config.toml
activation = "swiglu"
rope_fraction = 1.0
bias = "none"
warmup_steps = 200
Each number is 128 + 32 x the weight over its row's rms, rounded and kept within 0 to 255. Layers, rows and columns count from 0. Numbers have three digits each. The size before them is the row's rms in percent of the matrix's.

# o: layer 5 attention output (transposed), 96x96, rms 0.21, rows 21-31,53-63,85-95, columns 0-95
# v: layer 5 attention value, 32x96, rms 0.217, rows 22-31, columns 0-95
# gate: layer 5 MLP gate, 384x96, rms 0.203, rows 0-6, columns 0-95
# up: layer 5 MLP up, 384x96, rms 0.2, rows 0-6, columns 0-95
# down: layer 5 MLP down (transposed), 384x96, rms 0.189, rows 0-6, columns 0-95
o21 082:078081112108083170156091119115064135178164053155117084094111158142151155115095165076135100092115087132135108183152114077095145056125135138200164108122153143132122130120092114160168127151178151122097145131143136150122133072111174152088145128070118137156096093136130144184086159132184174137
o53 133:135172105070135138126108129110118176136116164098141156110142135169154072141105081140116110165070157107123150140120188178168139073076090147133108132117150158130154205122096164090202131188132146174142158148132060152116135131080147105117140089104173165110122093152131094151171118143119170209
o85 076:148163109130112084104106165151144133137128165110083125185103172114144070127148178103119080074152176118177131138162133101189090154060093149035139120180146124154146176104187139123137102144064116146156089117095102109126126198149104138100124140187100129111121165158116116115135092165178129112
v22 097:133193151105163144150159160156097122111171118120116139093154163155100164104094105138095138096174070133200184161131143062188161098111142091149111125107099090121183116145136122170107163113119187076115143140139111168137113168158090159139103182088153125136051097135101128046098106134139151125
o22 089:129118170122090171078071092133138151151179099138131133147067050025191083109125146144145180167118089133112173138154093137059095142145138121149137114155159086084175149096144108151147145126103100112105107087097136107164115128111144118094141094130117172140163145087099094167084128126114141188
o54 109:127152117069123116133147177105121085151094197092144143095070158158115151124043075123146131134193116110153120097134149095115106164145147129142160152126096068083173043145111160141149081143114161040119099187152117130129112136142126086121120141140128131123125159112144132102131044134142190124
o86 093:150090101131170101078124144161131173074144154145121105103103134190105177133120126137120072055182148166126173188105105114122171162133164082138157186077082132127114133109097122092150133138165119096092162156157049121122087131176187150078151138170080131133135160129107097127104083105134111160
v23 100:196088123127115089123140106118125132136133142062138235154110131139106088195108130132104096106134162093131123170083125172177136141158096103121154159148067109165183120148165125145082122130116126212096196116133100127181149141168143131147126133102124092147139173118104135136209090132174139126
o23 099:146154117166046152171144168159185130098108106116111109166078123095124084099123138125137099112164147130114106140134139149143109104167124154145072138186137168129161063175159169157138138088120095145138125132108099172175152132127149143128114144121090127126173036046111104064149147117117070194
o55 125:129086133100139133131086129139093123131146131173186135103144084102158094168172195126102144118134113105158119142129163058104118170134170153111120158135137087125123181107108067116194126112094138113055176099157050105122079142116095137132146072054081095125092160129125097154196116132118151158
o87 077:141067141168151099108164088121148143118117117189140117159138170123153137110101145143098136200106116155169097142094148156154127126146138116128118157096151124102106099166103143169083068177190147142122153108143179199149148085132115095148122140083143136195159119029148186122085078090118085142
v24 108:127106164176122139120137094148132149133113140102178160121076164089148108096156121140140188176164185191162161115107101143096094152118118100143169092158100140128104149139190144117146093189101160128077138115157175092182159179140094178114173143110158183120164151198118141191120112140149172164
o24 079:142135121114141116159105123154121131180096144162132165120116131105137120213156124193124146126126165142100143162076108147206102178152170158137079160127115126121147134103172159116107073141157132191213152121188217103157171164133101101153114167144107149100136157145098137147107107092085127183
o56 134:120095117114190139152101161103107158139212134160160138147086171084100130155133138116148108164063186109124144151109085074162135157125140130157123117093124107102161167117144147086165179110086141192095140173169197190066152133135097144100133112132095148124122085125157148148132167110097061086
o88 093:096045122166154151137165133122059169074099088050191119184096139107164170097154125154133127098132115106126124150173184141173193090162137131181132152128178140107102119130141127146182104159156163062138179171124171134131099121170130105127138108127115152112092071117103116138135094138152141110
v25 106:081147114109092128083113109082099135135086062113152086126140140134125142135087093104121122119132114135141205164150054111114165102124093095148092132165147145119127112111160184094149136079157138140142099095139196146137134176070194119199147121122194089096164121084154082062150132138105141170
o25 076:147146162108113159173123180124167112185079081098118158096122138086087060112094083173149128103146146120144139098125131118113102076159160125096146201184125113133122125121130142118096113102091179171117123114126123162136137119132128193124172057105147186194128078196083120090144141128150176166
o57 133:155154176146123110151218158112147133101137054160135128095203185134068122132117082083137197139142108087122136171061127112107088146096143126099181104146109092147140128130110167126076152095098104160118108136073165132125104182160141157161163115089162106098115128148111140139118095161166153184
o89 081:139136131107111140134155149094153164083139128162078077123142122145143093109072184097127158109120149092143152204136139143143186167127128148081092176138078112164072143148117118056103184138109157093195114112116169105112153110194133080138151133140101152107118132143136156202086079175135180107
v26 088:112151159119108072118157163063161085127137153053125127160081101133140150127111080139105054088097153111096121133122133129117136147185128087141162127176155128169149121140127134149102140141152177039182159176074140140154072167176121083163112155143099165124132105142135176167120146082128191129
o26 095:136181158164051109076106130134166149110134161120117169152150111170159118152136198170115132152118182123162088138099131140108089066111155141105113167165168156150133117144119113113180112093080098148176141163136185157124120149092098142091121124164078196207130120147076108106150109133102135061
o58 108:088151107089119104163094146145115178099122144057122124138114081148145197077145150156086160144115112122154139143143084118094153122141151137129117104167121137153015137091098096079176125154193181131189104130086093101079159149129152140161172128184117119109123129164143086142173153156152156158
o90 086:113130130112152136068127113178132115121081105105143119122149166129111160136102128123123144099176172143144111118160165135148160076128111158132153134076084122080135139165156162094111123185196063113073129086163053134151097017181178113071146125121100093082120138088109158156140123115104159131
v27 088:141126183129142055094112133104094112167142157099093110080208143128114102124143065068123214140143160131082106118082154140113171139172141133092136101132137172134144138119176142173155130111192093162142073143092126138111145119169099133086117150090168153094176093154164130140153083159074102139
o27 103:123131172100180096139107149138091145116104120198189175129115111137123135125133069169132105152086122110201142121061144170133132167106144139078167158125080129164143142101156168099162111144135099151120141163168121122137106103115078112225082083129142136142108195132146112109155065145056112108
o59 103:138162145124128134137203127129115147106160155131116101121113123069111122113130121124168169131170173135128126162115167051121188083179087147183125052146129146105084153157105090093103164126164128114065090073099058126118099106088167141117149137124182133113134035140114169126109133122081122109
o91 088:152144071144082129094088137119122157109114175111121123124142074152179161115161092133136087080086125159082088109148063106139115169095093124182099123095191112075119150117146086156146149142154080106043162117083031134153139160155161176115168145167103130124163139082129137112143149132121116122
v28 102:121099121130162075077147099168122123097120119147052120111127164086139133144134117146126139099178192164142104089146103024108144168121110139181061168131117157116123143145132160066187099187085126080052136152138124123127178152143156119138065111096091127139084148139114097113113149134156142139
o28 076:169092104133143152196156131088059087146115160084153147131100175100036109140152094112156075085129140155113116161176146081129152113145102083099082127079117101132150113113091117117091116132125164137095103108154103170108146168079131197176180139131128095123139078112051158149110118135166146126
o60 128:120111103207161135108132130099158151156129141110083074105084126148165145140109070168154141143121138161111160087121120102148201155119131106107107173155123101116146149142155181143165136123231176144151140147148148119181109106135112135123114121104155171132177104025107098163130091110056101156
o92 082:160129157122075079099186129095138153143129153119133125130136143139161178105126135077123203106190140068122144184143089148101120125125131138099152182057099155112194135128134094097148144166171128151110164098131191171126151112197138133109092128108100134178065183063145162125104144112103116102
v29 112:116135129173142181101094147117115125126180188186120110130155153134123072153101178126061113078129062209098118146140151162134172093121043115177141116170152113131129105151099128159110036156139094116113117157165167125111167098100130095138151119119071130161143095166166140142145124123100096152
o29 083:073174133124058098109112102113150142190191118098112111166114105166142086118108098120178117105113175106100127097154183170081157089116130130145146118241195124099110099164195080157112099140114054082137090144114155095114138148134122169107122119130148130120126130133108148077137138142142133090
o61 135:122137109149167068162183082129104134043148214184173103113168117181147089126096128150111110147110107153113170125158162137151097081119105133169149119132148143098169121125154162131189102115145075126175089116150151132107091146098101211125170150117162098107161146085141144118095103155079126089
o93 084:135107107121192094176164094137094091100179159157135136121130121099079134117127130152130155189144139104155161136116117134146144143132189143138167079134140130087122119156043202116091146134139054103130179192119198177079159120105183137154119079164169149095099107168098147118103095120125148114
v30 089:100228162141126125118106174148124127106134185113078098184150157122130101164122122158140159149167108078161137125142189121152156152128130137117104146198156126104131165104119142094149101145190126166164185140150101089161181156114101221135105107093127068178159151161151120114131145140146172166
o30 095:063133143185119105082165110127201095118159123161158134116159169158121167135116156127146128134143100074079144100102181133104147165113158127080134179227154092115065149081161151170095080124098073119152098129118125132077113106107106096086141090133150105173101129115172173160155147103105125124
o62 111:127068079123178136194106158115112179132157118188112151115088178114078117142108103162110117118181169137201143106142106148148108132100068157085126160136148102112150122141103155131196124089146133156101075084122113140115129188109105154133196088136140161123137087101073073084107122172151137174
o94 088:214077123166084144107170148185146176194101119140142160117117152129116132133108101146125091127121120140085147141116116090182150113160126079188129146104171127132145120139157111165161118108124164169092126131158098104224060150131117182164126141061128097101164130110144106126102093179065150158
v31 102:108117168091193130156122155117144096090106067134134164135134171115191115177084147098151085120132205115090130123109128083129141148105139068102113106095145107146132096113164132113136105190157153108096108056133158110152108174123108114189114104132060160129129129114071172172085125118145131040
o31 094:110119183070123136142116092132093080172092175071126139162137151069113141132132148091177138168136094110111149158158146089149162107107146192154136093107129064095133209150148162135182052088141147122126147078150121118071120091102130111179180134105109123163150106095108113139167097140118108071
o63 125:145111176135136130159125131139112139099092135152120095093171075199143185105140156070128097167152159083120125162128162134143158212144122045177128175152145154154065108145164079110154136143155138117178137141175189161186125131135126095147134103126098076127146084153105113123153187164152125096
o95 079:144146156122104095140142097138072120138138137128146141122130159096161103131120060078112139138210161099088129170081127156169118187113091123135111210102161083143120058175094087125158108151187169127189130119097083150127140122172182151125079137116124072084123099142123099157125163148168146171
gate0 087:109142163099112087142130075149097113102156156168171098095164062182096114092140142080155125174146163098105131195106093176137129098113134129153093093159149171090097077104129124117120111099196096118078143102127117123141085130127136117137182155167122063161122071105051149119156165106121189119
up0 090:068169095119116114149148112095098184125096171119158135151155107133132127150120139089099105148155154100140071183155123139154106123111170096135131102172181122156134110126136142088114171054171067027166131093130098125099094108131082105144189112182099124153145113055101184115159138143115155153
down0 083:149122051147099138053132137097115113141116130136100137135121174133145158145159123207162109088098094102136101124166132079148205152115144096084177133070122128139087153123100114119095067138114178119099082151142209165126096150151143173134121113171057134108122115170141130112162105107166073162
gate1 111:123154102141118142172141175116132140119138103112161111140116132134106182126162135134091120176170125166209149102110121099111091146138145141063185187117148089073130109097107165188142137116174093099059071149162147147139129161136126088153131138094140111158106133126075124162151097111200212190
up1 112:049131072121091183118128165115128144108099074128099075061109126138203204138098158105083157177088110122148122115095127078143106135145152098115104178132149143129132157103113086110123072117124127120150178178186106115074185107117127162190123123136154112165096141108143156170113118153132108167
down1 110:103158107109092126154139116162126088203088140156101118105064115155116115142117098150148099171114072141184095125138129135174124197164097137066156124157114130094139128203101159127055120137170176101183138155142117088118100183142077131141176152107154156099067168134125089113166100148133088118
gate2 103:138134200157153121134165083099062150108116186090073102108088084109106099108121121074150172116130125180178175138144113139070129090166129146127121161126158118175104060158132145151130096179191083116140104128114135136141097136171166160110098083120138110143156140117123088156114098085146038105
up2 100:181135123112131117188135146163163162134149122130135127138157103102157114141092165190143117124172153143113080142167144084120192111086121114189137126073162181115137139090133130109067102116115166084079140133147086166039145129139187144130139128071178137141137140197175130084164109110072095131
down2 102:126154095088154142094109106131101156094141125198145104129143110072042086161112190141110130134119174095104144087162135150131125082139107181123195117085127071182115103131115088168140176153153160081150171195118120119108102065152100130124146138158160163138168196154157120098107100118106120153
gate3 089:117153060127171155147139125106122096115114128172147095145197106153128097115185176108101136101159084143145112092123150137094098070079106162117165194189164095061126128146112172148112120100139089143089085097158148096133091158139089135175099150132162145193167143104147096140137076166127181169
up3 093:153121091151167147163177139105096141114111115182122137168086105098150154115183137123055126107120161152171137141196107135155120082087073080159143103118111139079134121110146129125092160127149136144152110115100131147148207084096121079187059074107139154074155131116133128177207110087121109101
down3 098:156080181117070129071136171145196069074154135124165150141124123165089139202132169115117068164149127117130135187132102118097091166139132116164111104154106119120119144096153107103196086161061149107117118137129104104154135149079154151075166099175150113104143122129125105140150090120182129200
gate4 104:103145152105162103119153119075145150161166082088133160156127153090134142160145099115149083096210157140100152089131121125119120095133115187124123127168090133138159084160124141199133113140120186111145181096078243099167140164156084122118093163106137142094109122102105124199084086106136113130
up4 107:145118132166149099117195090111106134090118146125160175121147148139154114106108140158107194133100198074138069086124098125140147063156085109092137138182128092114222108095119088149103133135116183067117141150136097169095124128121089143107157154117154156151170063199123127131130131114086076137
down4 109:091108103186120112098137098127124191137123134139198149155127097142125159090086202175153171144137160103143142109089098071093135169140092152134089187125147086121125125136107120082077073145201127166157132150180095091119118101088048120119126124164192116132076102111099117128100123140161116102
gate5 112:125152145097122112069112109118104136128152112176139096106126178130128129205184147156151145163130093172132107131161098082163096174186120122105115161125057162159102162124124097126151181053174115127130147117070172089108146108114155212123110109128178138170043106140129145119149096137105118088
up5 095:212129107160118124116161194080120201135107142147064187138095155176100077127134143180084089125046105105101107119104174131170144135135101057130092103159099134135151088156179161081110098150173122129131139077135132095117107127115125150147123140116147107104182121161147090162128114088135091111
down5 100:132143129124173140168137143200150121143159191128146100179115156122096133143117103118085109056122218143095199184105097142153105100118156134111056130140183122124182134071167131099103092159122174147143090126097128169168121093079148096093124162105109126121123189137147136148071124147142107154
gate6 103:092097107103094083102131058128099036099128153103175141081136143159072126159105139133159159141140107200127147171173110200114136139144149082142120176118147143125133094141104072198140145115096151182081123128154121100122171126151135127129143126103149167138042151083068130130111140112098106111
up6 102:169155140103146096114100196112137172093141119108157149094131178122141154128097149175072122184127113136168132111173102160138159162183160112113120147100143107111127149147059056158154123127092180142111130128083145183069135085114121177152152112090118174100051204126112155131125115156102115075
down6 100:086168117121139114089147043103101148105086081187098142124060132152130144113093076146135146154174154146047162130069129107117152154159070102153084154146099091124115145097111109171095057073153094096119127127122089091088108091112123116074146121067170104093139125110140163143130105154126126140